config.yaml
hidden_size: 160
vocab_size: 8192
bias: "none"
decay_shape: "sqrt"
Each number is 128 + 24 x the weight over its row's rms, rounded and kept within 0 to 255. Layers, rows and columns count from 0. Numbers have three digits each. The size before them is the row's rms in percent of the matrix's.

# k: layer 5 attention key, 160x160, rms 0.0528, rows 75-124, columns 80-159
# q: layer 5 attention query, 160x160, rms 0.0518, rows 76-124, columns 80-159
# v: layer 5 attention value, 160x160, rms 0.0475, rows 64-95, columns 80-159
# o: layer 5 attention output (transposed), 160x160, rms 0.0622, rows 64-95, columns 80-159
k75 111:172130108111152070135135135137131127153091158097138108134114117140123115168102171162125114082071095104102075175125131137135141113169117135160152135135128143143120078137150119167108147166123093123171110126108183091160148126097115105134106110
q76 114:128142110085130105123163142136154075147126111114159100076163141107109143080171137086100137134101152196134143093150112156128095114110085111139151128122136105128176154136141114150127138116173147159131113124139165148116083153168139131093125156
k76 115:158144136085098159119144142143128095161095150130141102098134144158098126090132108128125145156123158153124111171107102140154112091088123092118114075104144104112134155160120142104129108121157126146126054123140135140130126111140105125082095126
q77 107:121116128119185133114101112152154061099161117149132116106141144138134145160135122096157115145156128104130133120131088124120095125176171118132127157122134101151116115155122121123162149128110153097159100139111131125141129138143085121130134150
k77 110:176142131118117149080123119185142086153147103190107123122090163105113118143102143105147106141117144186126120162132137109127102121150133137134123122145127100154111117148138078131142151135128146078141156123134156116126146102149121139160152105
q78 105:110154101120132149109151110097138149178112155097139126097138103154133115139130108120151138135128117127136134116133160124159156145116146131135137117092138087095128126125086093159121113140177144123115136131093140106115113165096135080049104123
k78 112:114141149132129147086152137141139120129118113113093147125147081146100138077155145164148106090146177155121140129144154130159156132100113132124117140159114104123171132141127111149125186154136162121056147144095086078105102147108148123112145136
q79 106:083139124149131126119142175126120081122122175088122128156152135149186123168135122167106143119118134100120058161123128145130127116149210184118122124134079140170143129107149138132111105139144135142160134130090117188124141100123129166138149154
k79 109:126108100169135129116131185109110094119122140107104121171141120125139135139136143142060104110163145140170135181105150103113133074179168146112157104119138141084123124126148145122138129135106114149108131115094135121097151164139067122110169138
q80 104:113135123089114128168148175123130098134114121120075142112130157157110142112087137110112171133166129114099127168175120200126101128100104123125115087132143135139121127106114083152128117132170145142126156161101121151155137122154102093125175201
k80 109:148120100146139130110125130104153107130096146066110135131183142102153137133123130126146160136148144150110158162130139152102117124150099130142128099146149135131125121104127114155101145088177123168115119128098081144131104106114079135157115172
q81 113:149080134148135109119093131154128141123151102128103141139087106148104127115099156154123118120090114119124169099129120124145142146114091125111155132126109130128108105145076110182148110146072154134208119133118136143153142090146107141149126135
k81 107:159120122141125151111100151089118096108174164158162145082117108164084149159123153130129155106129116123112118112135156082141101164109086097087130120116128129109153121111098133127126160109126130114182114173101151107101150107125118114139146130
q82 111:110134143140157139088112143137133152133158151172142100171161078089145146100131147117090113163107176103157129099105105159098106115093125129104118146158106144112138148105122131096120091169121138118106105093102122153135107153100117141128157121
k82 114:113151148138151105156106140127096161110122121141138084157106151112170149109128117131152095119171146132136143105056164153145078130132120143116129146122176154104125110103160138107133134148150143097101114128113112141128146129111164144135158142
q83 102:106113122145157146143122148071096111130131090140143137168135171138131107110144124154162122087130079118161073132125139165138169162074076095130168128117143149134114112129106147144143116152116132110110167119104134110112074157178104132122173091
k83 108:125131120125136123121126151102137119149132110174079103125133138159052152130185145080070087094149128134138132170156134113116146149123090083148141131103164153138122114087127138141114122108159128106123141132094135125140098118163126175107118118
q84 113:178170149138158184136119118125148110090163119106138116130135141107122106161106123126124128086105129090124121138174136132142131164159111106125097106146096129115147164173119126090089111157151147139152123133154089067140159150166140094094165119
k84 109:151203145140170138113122114104139115132132102089114147119128164085111186159146092108179150087122106108125126112173163136111149141185139139153115149091107130115122113141113150105136115117112162150164130142119112124161133131155113144162162124
q85 105:175158149155140108127110116131114139162105106092153134137144163131112119083104112144159089148135130076094136118107092126161111116167108132151186149168128132129165140123087136151119145132162114126122135162109095161102146087127159123105128108
k85 109:110145162150134122132093092097130158149106135126139147132140142188100079129140148143127121139146128117096109145119110087154107142160142131155167135123097106087155138118128110133090133126136101146172128100164109125129164097144160117113126143
q86 112:105094120165099098063142108143129126106176131138108169104147119129095098125135107139127135185147110140113104107085112085137159110147140127082140120114134141129112154171061129148114151134125127150132136131150146106184091119150132097123166122
k86 111:122140136113093141100147125135120112104180170121094141154102134099142128131153139148110147197125111098159146151124143073133136112154122093101121121124123160120104113133091122145141109151148140144146132104115150144106119137131148134131116137
q87 106:109139118133116123082158137089107146109173156126102106103123150142128155102092184134103118128139160121103143079088155119157105125146135153135127149113202125110082131147086140154127096155159179135124169104122125120113153133107131113129096123
k87 107:141124116169129125133157172123138128122105147119113113122135112132132136080081111101114126114172067145134173138101152106152135136173125079115163119156119101150133100161115155116130111093148180148084116112162138122125096148127166128129116147
q88 113:172088160108114123088128133109150099113148118148077119124107127093104141119134122134138176120103071173160147136114097160166080144118120108114141135107131091124070156118151135135120161126134157135108172091114129144139136147099104111180162092
k88 109:176150141089164123112123154092156070152119108132091110126135091145158150142155130128100158126101142109187145126090134128153096167079116130132125127074155145121129166163155114140103163146114156149102136116130126137173124117107126097152109125
q89 104:124094119095127152165120099127163075107107128166119164116104135140133144158104143129123161135130144169143135124097132099138144124137121133144152158148115100087152134077120149093158090131130157132096113147106099111152128140147138136097083146
k89 110:116088083147115152139136142103167110138137118188170153105107139125127163117145124142129148141140152124158104119109164122080163098142157123162115141151150096135153135124143122119148133148151147095097117139130150100125146153145121127096115187
q90 110:135166130126152125089086165124119109146085129130138137141130101122098155081125108147154111103147138118112081128105152099183104150128150126133099163128120125136104168079089106168116122131110126143139165129142130126174139113144121105138137092
k90 108:145133143129138094154107149134116096148112125107136146100157118149126144138128093162115144087147131165130122156126150100144108149177139169102081179175125120121129160087103105167150130145129046130155135128121061150155104159157150141102152126
q91 109:126128159151082111142141131162143170121125107134141156138147181123124079102108105132111112125072083127121098140145154096103146075127098117184133139091131108121138117128088166111124143116144098136170119129116124150168103116112078147127108139
k91 112:115091115135108087141062092155087140119143093141140158104132135162128084100140132125098089111114154136169135133124147122164159081140129060194129109129131158118117123128086160093158132134144099129142120127089148187119094097158095133178121127
q92 110:104101117106140123119141181164098168113098156091139087111092150111074098128113116132136101149112149097135113210101097134124133106122125135117130121138153106124142133091103121117152108164098148154111108121148103128130080140123146133123124113
k92 113:085154091142103077134097157119134177141101120134126151107127164158096133138167112154171132191141135124152142206143126138173128170148130169124077104142123152136120122140106136122135109096073134104114128131106133152112087122153147120151138147
q93 110:109154195157154119109109105166110148109146151139103118102134141109143159114132106080133148182128162155122091120139118140157110104110135102137178139120125172101108146144097121127120115153110141170145171153161113111128139129164139190110127100
k93 107:147098150149124126148116103114128158070121144145114135140123142140133148136138163093079174140147116160121129097162120133118132147112135145125111086101125146124118084112123137131156154112162136169145116123121153140132160146138117135091098134
q94 116:141131134120128121194158113106111163074152113128134118162112159080121147089171160147132156081105152129124142124108143109121112123128128145121081132152118157123065124115119126098184133107141134078137134165160130118143137109131122127125125096
k94 118:183134121121169148150100107123074187098139159103139109112091119107160149073163152105117126073103143064154150128105133096150121083133088137127077143125129135126093142125153141118146139152127114086112135151163143123141142112151130089115124130
q95 106:139067107126138096161133122142117120098132146124136144142166114151111143126129109130136087117093160143132089156143119105116148126085170117102127127098144124152133087134143133112144152148140106141096114105105176111164129102146174171121097119
k95 108:095110135168132123116128114148126102108129154134158123200133119100165119159111140162109125111134132109120136150146151162118166102097134155114095128146117149128118159110128145047127135110134110108136167099128156099134084120142175157106122145
v64 104:112093109135144113140124153121127127115106145092154155137117160145179091123138131132142164145147142131156149143143123111165141128137101140133171078118107137109137159123148123061087129155128144155132081162156136127124091122132152134109120154
o64 097:133131127109116120153134134157131144112126112162158136095091145113174133095123135145133149087170152155132138129151133095155105121126091117129126087116156149098121170121143133093115162140117108128143082098122132134137112165175114154105148150
v65 097:117057106146119103135107131121111161134126173124115109142164102122143089161108135150158105148145210187078124149153135102144120162128145131129119097129079147103139105120073127114104126132138146101100172119123137114172140093121119096136131175
o65 095:133136131122132140108143118137089137109176132108139113097120053128169093141136106104124109160137142191092131158120138132122102133116130137104133085127119110160120125112128117134121152139124125131095165162104047146140124131126181145137175174
v66 106:101089106148098149136114092121137146156161128151075098123126137110147144090083096144129101120125106161115133147113149137097112141104144140135106138103085127151169142124158141129087139089070161169145136157091117086176103118175122114123135125
o66 105:133131143128145144170133152149097095141143170136105148133123113119116097062122111139129085113130119085088145148133103125163116156132123134144111134138103140149151132128128105105107087109066111151147116143135114170147112126092169138105124122
v67 093:150145117152117125118164166110146062111126113111142113082153123119081124102141144122178091115166182103128145143101122080165095121142126104142173145139092116111130104110189136130078164152114139113105139111136136131123146099113115123116160133
o67 091:079096165154112113122121144133102118134082101129177117105078147095105106122134163146154106161178141134134132114106115083146129135140170139145137103194153142130110135121154144103153131122146148159086119134138082113098147109093129157109073137
v68 107:126096172150130090131148140073107156159171109123138135133171135114143108114135117140133166133126138137125114149158157142132103142090095115148132135121171145180100114133129163107147098109134097117162132130106111143118151167108129119071110101
o68 104:138117149097175152114141140098099143125184127150118112103138134126115119130145190158124133116085121105121149134113096124065116150126144156123119154159111120151126108136166128115159102122091137104085104111097110139143167142162114103094154125
v69 103:152159120140119174149124126141148149105107121108154152133131150116098085129103109145103144093112116135113109117094064085096097126154113102090135138146136123138124167157141138107104167164121173122127141143105091106131157162115068117139131147
o69 099:148099104129121138146150156137108134140119106133131161128151135122131097075161157164103137157112115137131133144112150070107165126139120130065161110159145135130143150078147146126144118157156132123144104137148112150149121145146111151123116109
v70 091:137131152140163137111061116131142086141138141118170099149136135140143120106117130107164090123091120106129107111139134127116138074128109138108167147122154169143102153127187158148136156099215143151092130115166142128147085162145138108086137137
o70 093:111110136139150130125132150141152102137106109083141144114129124145141116163112122139124078128115109112148112152127106124087133083150115158102104128099149119132099152154161155095095102100135124118138114085124131081094088130147162110120167120
v71 104:094145167132136139145154117154133151131139149095146130111122103111132114184162136096155147104145132153116114112159138103131114076155130106122139096140164139105100136153116180136136156122087128134118131135129133100113129102154137151082126113
o71 096:091121171118110129109136143133160150143143122123150141097147135145139165153139066110116169166148084144122117116153115152127129125142114116154159146187106079115134180085129138156144105120119117172125122125137105154126107139127124110107097112
v72 107:112151108094143130109120121164119106080127149104126133120120128140119140102110100108173119160105117130108089154099086111094145140111102164147170114145100141116122146100116111109146143135188131128107129115129096141116154157116116126154140127
o72 102:132153123139147170162121144139133131114112159128175145144120116140138108098083155139110135130105160126133129136115140129103095083134095137181129133155139138049128112137161119114157122141165102144104098124127120110105157125154158145130140133
v73 096:095116130106160159127160132131140103155134149102100153141128124151184161103121141143144162132142160104111083170139100158148134145123108097070134154105141126146165105101119087101128163094139147128113101137065121119130157131147143125140085104
o73 094:174130148150125142119150112135122132144136173134094169135110127129153113155116090134133149113116112096121102130166130142125114125080105154088095128130135159108149143148156161113117143092165145178120141147086096139134205129118123117137117125
v74 102:109139142138077150128109132161128100164147099131103113094150148136138133154136145108138134119109167110112171121127083066152118130134150136113124151123102153125153169139109169166148151117071127118103117115085139176157091137134124156069109161
o74 103:123110164144120083130110128150126103153156142109142139104101145116136123153160136125161148121143154153140085109185117127083162170095141107114138133112115140136120089109123124129134138128084072140146111100137111125138159118103116190112121122
v75 095:122100121080107149131159128085111133110079141108128164122122144151137114136130108143153137111093162140121165097138127112101088113134148146124137111107113172136094124135131113170143130145096166084134133118131124190132142122167125163144150132
o75 093:106124115118126057135094115096106157125114167093177137144078094120128137069109108128133095105108129103092167108141138115116124153122146156195179130121110130139144125089125161113138145134141110062140182122125104137093131130150110154144102117
v76 101:114115119133124129096145137131125088161132148111089164136119120091131142104140121130132143089131141113152155132103102128142150138121160139080140105086161135149128148157129108156129142117151118118130146114132181112146104127118149109095110146
o76 096:147162139113092147143139117095163118137137126108139145108109089126122155102146136136110136100136103097139089142114117127081140143151146151091110144157114111119164118144115147176127136140104101173091084140137091087096103107091080151110150168
v77 100:138134131141145104174127150121153131146130101127126131142125143096118098116133157138145135124094104168140094127068122128102095121158142108124142122136125083203134146117119162156124115096158145118106113126125100088120096150075113130129127132
o77 103:158128150135118120110138115186133130091170080170125158138129120119115120132108151133137144132138135153132118108097133121107131131150101152112070123101144116190152145141100125163112109078133110127146162086147151084123082095124092094125150128
v78 098:058156102171157139128116139141122096183096139109146142069106101090157124127123136135117163131170190133122091130133147120105112088126134153124108124147113160113119091090142136084107106123110117138118115127119142138125070109137133132177141123
o78 104:113139131096155154126112131115140077138165142114122111079115120127141140096098154124120153180151144123126147108072132170162084111136130108125152141119192121106100131142151112131110163118116148142127100150078090153126108135102080121124142155
v79 098:168085128145116118113169147143104131159124132085160137111100098096120087084164081115131141168117149149157114142107078143152114144134106112091125081101111153132114133169149097114094129130161122120144159122111148150115148151130145139166170150
o79 101:120121117127158146135134181153108139100141150118168137146091099113115135162080150133142125159142127078165089171170089135126119113143110113135081062154104155131140146119119112119160150151135133135152125155115098168126119146118139137176137130
v80 104:162157133141114106126111128130110163165103167147152144163094098125081145107137090140127133108154158092123079142093117109127156130137108166130105132139096105111111141137141085114085162129176067123145103155096090123101123142171148120124133114
o80 102:131144152166117157125098140136135108117133118157119134109118132100135095092138147152106106100095134126126122134093112144120142142113113121170126169109135093104103125141156132137100179122201132111103099139125121150090138146139136142157142126
v81 096:096101129159149143161125092147151138135126129096133135118183086158146148148174095103126150120118121158105113111111120139130108134107134081116127056149154166133122149128123113150123144111133148125125152116191149089125141100167149136158127144
o81 097:128098109149145126137112134110146141087193133127136106104093129125134171111131123113097132144134085140102100150139142115134133166110142157153120138155124124124134135104172135117128110126090108141096148170152202127090127094169138124148149140
v82 110:159149164155166125120125141134110127122137114143115100108101114135116089122104097123155104120136147111139120137142163165169125143090136102103121101132163133137122144103129152068130132177107190142124133113123120131129095157141130109121125125
o82 102:127108194162149113158160142112125135115102156156082125144159143097132111130104136137167138117167173131123146147085136119119112142135146112111154136118145139108128128111160122120100137136095145138143140102135109148180087110112149111157100101
v83 091:116160105151144149132151124154138158150160122096143152100141136166143112133099131120145113110111061130106124168127141126122125111131091132132103168142093143101135109116139126126143096135144115165169163101175173100134137133091155137098106106
o83 098:136082151112109132117138089123148122077148117132156120145159181138116125149117091155093134102098079113115121132110111128126115111141122132116136102122101109122157130115168122136152144117128147131121130104162168139132114117109102168132086087
v84 105:082112144156148150167121107120153138102090115165074113158112093134148118165107125130134142106148147201150153167119155139132148086151121116083154103126121104103105158150123134089165120104098149122077140124136128114142184160132131124179151101
o84 104:156121132131155134136117108147103186088157093128147125127163110098133131090128121149125120152144137180143145157133094096147196088150077109170182106093120124109160117162142126085150087122139056111089113101142162082170145142141107102139127093
v85 101:128121150162114116158152126106132112138137180178151123124131116100128110156130090091111147114108109126115149169127173095089119137156110085106125140127140125123162145096165125127145131114151116089108152112134154063147168123128127126092133131
o85 098:168150127108144121079185141107111077124174107139128139134165129118150110145131086109139151158111095121144158134143093105128133152112136090123147138118164141128140093128127125120125127107169105082066109149124107127143102118122144121129137122
v86 102:115127132118149107142104080146131155167136113147098117124155121126140136135084089118146086098144109124163131110124129133112116103103132132131129132122116135109153119105142158149119143108118110123101090157111120097111131148139121115103157160
o86 098:088132126153146121157131135193113121144158124135125160135134159128114103162103109100156113104150160136094136131164129138118132132139090130139149120077180137109173136167103094136102107152131137138155084144109124146103093152098182147086144118
v87 112:155122158132124110134137131109077130137119162107116139095116125108128165135099120122119128085169135067138118113120074106151122103138118122129133113112093149096098153135160111161130132145111163181107104163149183142142103123085065125149149115
o87 105:118119143152122081138137124091085103142151139115139128099097131137129143122100137157122122120143131134112115133092112133161120110094083082165113133088164165136145151066166125125137117117151128158083099131157141105146091077146089162144129124
v88 101:100104149155176091114139113138164168162164146135138146104145110119138124090120110105166111136165118101149143150128132105101108149134155111162105145114099153098138175092140141095138126125120129117121093146110133155164162121159153134164106140
o88 098:098104124142136092130142138142125077135143169128119158100118130175122126099142102162136121141125100097106171099143108166129103110119157116092073093107145083098151142117127119113140159124168100078149071152105135123097154116109169111104092165
v89 100:125148154118117109137061140119176130131116107121134074146104151162115123138156181107118117136135156141128158103116107121146150131100106139124119169179165106118135134157136127127142168130151171148120141124123125080103096123135122146115114144
o89 096:139123126134096098151114116165140131142115114108088129124140168129138137153169209166151134157127133100155102117125124087113168103168147169132143105155166149107129130109116158170139122103115064123096117129116110108130139104124090100145154124
v90 104:154141148126139116153133117115141128166101110137098149191095098125120109128148130100136102106136118152134123155124116157126111114124085105154110137139163097133129130135108123122105150139099125153150122127178117099149101142156115136100144146
o90 102:072155165146099147131146131092142132138128130094144113158163111106153144121124151123163141128073107110162134129101114100128165171150096137072107115142141115099172091096110133117112152133133098110109147107123163117168071122140136118118129112
v91 102:122158094117100130152101146140139149099147130095139146128111105135133082111145113133143097115158149179121116141148141141142086091155149074106145155174133147149138126146113162143111123158138108136116136154156125145143111158112125128130112140
o91 100:116157155120116124109128139128136146091134134157136120129106100128137148110134143133113072159164051174103137126138161167089111089129151112098149125130161127148116146161155130089109121147143089152106169117164142150157128127128099134137132174
v92 106:148148112136127119167134100144087095101106106161130158117123132151127093115124153149127140106134136136116092151081134132169130130110148126145139163140085148129102143147084118169160144150120126149101176094101152054127126136166129192120131090
o92 110:170135165122112115123145110121114159123104114178112123108105140135139132077164117110111110155139174134126157115121089119154088102151108111107124096124087149128119132111098143136172169150172124180124142188132127109118131131169140194128129123
v93 094:142104112130143108149124129136116144145121119106143173130113099165120118150161116092105109135150095119175147089125123164091117124141128165145143135120160158163150089113113131162135112163133143132135149140133134122131128121142208104131104093
o93 095:148153111107113167125157159107128107151132101104116126095116147184095137167095111070100156101134088092176166108130127117100145124117107165170136108097154113181099127107116092142098164144161161149171147090139127118119142115143138104098117116
v94 103:119169132115125139127117144144103131096162147141154106126120136134152127137147150129135155154138116116143102152125173117100120097103088111113115130117138136133119116108116085129063116084143129069128133115149141126140093078142105154161145114
o94 098:069154086145094164114121125093112185143126165162155086140126154120125112154124111174128111123139143114119130166127153163128127097138143152155120160164102115134128149106122104150127154145135159122087107133117173110147098129139107131120155109
v95 097:097104118116158094122127190177122102144159105084113137152139089162102151112131111147116182126139139162137131101127134169150114116133152116090172102157135150136114133108098139148118106150096124102180123107113131093124134103167064130110136129
o95 093:112072121123110140102133131126089160117133146113111102097082127122142142119134092132098175145145132151112136131106144126113121130163105104149157134115111103135136157141117113161120152075102131110134166068143105153135127108114121091145172165
q96 080:126124106135056120128114084134096132129086167156145098153141132077117079153117131133159142098147110087133142148102122150085105100118196096159109132135168108106100118099140123170138150087134124121148100115093123113119109129150117152110128129
k96 073:175127155105142144154143129152130143114148110126133165155146114113114150136114153118149113123127112130102145126096106127133148063147103169110096138101110130079180097112108156134173091136094157107115135108118103081152121097125165137096131147
q97 062:149126115096130138118088139153114109108163141147170129119119153118128135070103133153143125126118144128109133111176129144135205126134129149130093174164124172100166090149105152109140111130133135139166154187109136145133117159142119133118102135
k97 064:152106138116143101084107161169116151160155139152129159114132089106117075128145127103123124120135116152132157115115157135083128087100162132111158163138141127147131083102148118134144124138128145145130188137134105139180125117147129122144127085
q98 067:129125126154092107114086134165095145128113149132201099180108136125111079136114115166122126151126093094127167149093133160122106105136194121153102121124124134098119140120140107127146128142145142104179077108105163149148130087150149133119132137
k98 073:123099142129144153139131108125173133130148105104127110124130052124155147142157103153116173116127209147109133128099123142101156116136114100114145143112091080199165130096139116110168115121062144127106139099178088178181105135111140105131137120
q99 079:135140057068167121116081145127130098110125156114139098146136140177124119161089105107110120157102105154144080169135143172126181124132139129107092123135155172118110096134121130096101134124118085193134129135138137168144136119116106123126112134
k99 085:103103139123140114117082096125130107142137125129138074087146131137138152143112110127141119157093145133141088123146128131143127186094159117103189156149112125191136153135155123145080170135099072110099135125120147183144140158111114098118125119
q100 088:174170115180125114083094122131138118111156159114137095164115102123099088146139122091153105115167129134113173107088131134118075113142184129121085105125093144104106162133105116141135135113151133110139130114145146111117117074125153113127114138
k100 084:107084133114141145132083107145171123159141146133135113122105136161164146121111116127092177169088135114099089146151117142124135127096156101086209148130126135181141117139147120107098146108083094128097131146110123196167115127126131130133161120
q101 084:132097117086151129153127139120152159116111132131132126164113189145094125147098121095117129102122115125157106184137131143147179114119133131078094118138162185103108089139085119116109132134120136163171121135126142132152114124070117136151159154
k101 105:123133130112149095064115147157124126125125156098137143129130128140135137143070081142143158148092152106156130137150131089135122121092141126131162181134138135148109145189144111131095124145079071105110094111107152169121123131142131139124097123
q102 088:148119103112150147126119118148105153100122089086128096139132161156067105159111125099120136115134114115167147119106115153157100124125114121099100097098103152115133092121091127138098168122133135125166137129158146101106120109116114105149136114
k102 088:153094122120127146157119129120129127095136156138134081090109139099159105133154141172109131168142109144116103142105138172102129122120125117117153145126071089150193087119115123077119133119137121133152133149093110113173157128085122111126149116
q103 089:110124071126134136139142105154115098127126134140108159144152165165101091137100119129115086148133118071103084121110127128114155144100124077143127163100132111170143068144164166076124095140109105121107139134106100144136123116159098136117109119
k103 099:091153122129121170138149134130118156133138117139131154167121141115130139146130101113130091085154125156142168098121100145139107130172112123170050095111146160109092136159112105137159089126153167113162116105092124107099150160151141149139095115
q104 083:119163154141128118121123156155104104129114120122118118117125109109113139062146166184115100151131133131121151102131109101121092128119132101164171106149073105115169138105155120126140128124112154104098115127140104114121124141161138165145102146
k104 074:133096117094120120108130137148127147134082164103160127108122177138121122153098135133163121161125149122121133143111139130130103126095166125134157174122124126159090167167134146094130115132133091116133072117080149143100127121124090160092138095
q105 088:142181141140105144145213115133122117094134129146088134106107131151103089112120156085091118094185130112152148129146142109090149096118140160159075139130110124114180138140095128136131126150161139149096148113116138089133114095138189117127130161
k105 107:149117150132126125122115086155172107129090155120139087109124111127128113138146119147114148168120153115128076153120104119144109125116156113146194124122122127213148118139116167094129157106106079139095116128141159160098156115114156100127156143
q106 081:105107116122128127099150137162120110145119163112092108162132160128117161128130137157159103120112104136145127118136172136150151131175146149119127117131121119135139141101127141125141151149099140151128119135106140130107184164156145121132148107
k106 084:156095110120136109123088119101111115162071133090099125138128112150138148144165164152144132115138124123081129109155100141160105188129103131133077123118152096130090136122121157130107115114155164147110144125131125122159136133129091105142158137
q107 085:107117128176133127144120121167094105160139163125153134105097113120129119113128150174126157049140113072140106113138114108142116155152119101154086109147119103127170133097141134126164095126090125075142150133107140092123079121172094107107113137
k107 086:161126154135117132133113158097150149097155131144122144153156133153113094093111160096140104146130119154137161134137112120157132119102103124105140166186169134139141129147092105109109086131163134114171176103134157095126096130144121102176114115
q108 088:130125132121131149071101094138127134126127126134158121141116143109096110147102089150148123139129100080106110180124086120101135114069143109086139099147137149161115140182139108111092130147090127138068111120156199125099144146156115145094129109
k108 085:089137094129127077145146123152108113135121114148105102178157116111146085061096126136153127136121143115114141131119152131101138161137141188144105137105130103086127126163105110099161098132159148151157130128118139157127131076114119155103123112
q109 082:133148139159090118151143107142080154133133151120145154087117096114160147124143147186102113152163114073112131113136184125112137077176102136098136090102135109102129155133115136135129128130111149158157089143129157099119104113099157089119135153
k109 084:127129155131069132131101132113127125123150153140120096098101149172173188084117141129109161105131118168162094152116143133122155128127157098125187117102121115161130113088140145072142129121127158106100134151136110159177120135109142075147137151
q110 081:184151134135133179192113179096096099140154121146128160153149128155148120128110118112149104110120118139104138121102106128112152135132105111092093182151161122148130091168151099111122093140169153102156097149133133087101145140124140106124124155
k110 083:141183165136175155167173109143163083105163123156093144086108083143122154114119119133178138129111134149131136118136119113139173151174155135099139106135105122108156120141124136150135121081076126123129145159126144141106079139134133106141120131
q111 075:141116118135124121106138152165112089168098167156176116133115093144180119119136140121136150173140137153132125097157160110138110145102159094117184118172140107141120118089152154122112080119149101069088074122120114125161154114145108123129146102
k111 086:100176112149123125133121109150136142133139139161127140148170110133115100119152129107162108125109130128114187146143089151117125088132143118161058121077133128127122152124153129164201108146136159144129128122133107081154130115139117085113158102
q112 073:119151135099104106156115145111141127117094114121098127153172148133106114100142105128109130093126149128101189144136055105108154117139137111123148132095119144150193136126138152128116152127147103139163123130134157157135156108154103111120137103
k112 078:164098144142133092142106113122143138144090129120097119130128144207148088143123138111142107122090152109147163136126113127130137069143114113162125131102099121097087125099106154145161149116097145102151082155110120149097078149134142160113084129
q113 081:150144163169107098132099121163180117101124100121124196170113107139114117087142155107102140125175120110163137112103117115131098117181179140114106130127139145101116126110094129135141113166151182138114110123113136117152136076127119106159141117
k113 080:131102101096136082130141123139126092103123136135145143123092133076168137138197162166148111148125157146129136124154120150131120129156098150161129106105115117122154123124138133129167150134134123129121108132131119178122116116160128099141102140
q114 087:170161117125167125108161091165120160118142123104120179117136160143128152147162109116115150095135168103101148139127090164123111101090147098158128164134161104123132139118139144162132098172126098122120083074115130109135201140176156112132123104
k114 088:118146113156124095120069116120135155163140114061120096189141113137093116142129135108135121109106158127125151124067131106150122130133124118172110111102128104099127150147116109110072135095175115139123102130135170128106134108111113103135116126
q115 085:182126128106129148143105152182134125136133137124143108127141105166103144132160111114127154154112159126167149160171119125126153161115135142108096132118147145097112091190094105121140140131088107131109135138179130122153145098108164089109117134
k115 088:134169152098121137075168121096118111116129138122146155143122115103144108161118144117157112098110136160120093114143125122110112089145147109123083124114098125176131153066110125101175124136108142119140097095118151130106190116101129146142115118
q116 076:138127159101113129120116107140121113128087127161130132129090125129147126168152119127132085127119123141110067132110116131106150131094144102093166124155174097113133095085143083082157119141132133198100130138147105114144133131144122113122158140
k116 083:112119122094118101125108107133133114111164118140172096129151158102154102083149145143096173103103124134170121119154113107149083163138141126125147145170091121151099149151114140148097113109098125139119123173102128154097175161166172121141076099
q117 080:105116189135145146133074145165121101125148168106164148114131122150124164170115109135137118175123100160102127128143115138169118105146141100164137137109097146155143143148097144150128087091130155128142136151098128143130115131103137153147147135
k117 084:113102102132113140148155130117077082105138106129100145136106102119143144124161155100125156150136137155141118135091178169106054094158141132175113115132093144117165096127117107135127091093099124096142121160135118118142106138134156115146142112
q118 084:141153133211128106108077128107125119152095128128125112147129152190104144117101123111174124067134151115121155149133133155116137131156149136147134073122144107090138157081126121134095107113113108158148113125146102106093127143105159139169104173
k118 084:114112120174134114140096136135105135197083126131129144139106121150132165174143140100097121136126175164126122111107131136110167117138163140103137129147103089135131142102157111158119105172141177156104143126142103119158115120147145123128144112
q119 075:106132158114141130120120106103144105120104145122127167121151126133141137122132128160145149138127129152127126130147117124125174147143108129130145115118136140079105116103134114118153151109134124124144119142057135163192173123122112132145120132
k119 080:119118125142085133177125123135121092138144138138117128170127080101123120133156114124145145091125165127143104127109182083103105138184118145179084139123110094137158092109146168118169125172128156105070135086145154085122156135124126112153156140
q120 081:132157120134152099145138121205104122165092123115107133142091172099141115169154119121121115100129131122145103175159143129161152103157104096145111131101154125146145109158101134145135127111132107101166085104127135150137135098071150131095166118
k120 083:093080134111121106138131102124135113115083136113134142108124150144103113141162152124150100153129097126124102140132133084082123127156093105100127134110163116112133145147119148116109170110155103121140147108147109106143138160099090162180145118
q121 081:154149101100138134105119110158144131151124161111122065188107127163124109149149122133175104178106113120172157135133141138122124151099117115105096122128141141111114126149073111107124137089142120139122135130114119147139131156183114160146099108
k121 079:109164127101168099101133105166091121128101133097117117089178137109126142164136142146102145094151118160121138136085119090130135131103130148119073140131095156143112118124112123143111129146123128106146190128100151113112153125169138126072111123
q122 079:168150163154157129150146125116164110157106155114094128119112159139128099100158151152184142119129189119111133173165132124146071095096124113134166132127131136072102160097099151145108113110123137093098126131131146137192098141123105143138114157
k122 090:139140139125138122100140121102136160117186126144110139167125131138154102122118120174091149104127143105154178128143159112114113089151125128113112116113116157139130079107117088140183134167157101180144111137119132084150152125159119107123128130
q123 077:146119119153093114088129110129140104175140150143126117117119113112166152123148094154083138130093110129121152153127069104110122151160161127084117137138139106145098133105104094137108198097154117134110121131106103147143120108125112121116151148
k123 073:120191155128168127162134086126127130110102133113119124105124085110135123109109147138084153126120131130085113110134150120094130096127123111162122132177125132142181149149104124143164133109111143119151184135081148111176164087084127131143096121
q124 082:091135174148128103151117070128139105136107129138123126160118113116124143125155116123176108125115116098127135140150078129164096119114137092146147101092142113123123122126081143117126080144144122100151139140159103119150125131159154155152131114
k124 086:177095151149135138145114149142127172113142139156099141106107175082077166112120146097133123164099136146111119168072118093135143144115136155068114180149124154110164114138131105145135156096093111140131115092133121125135168149133118116158109146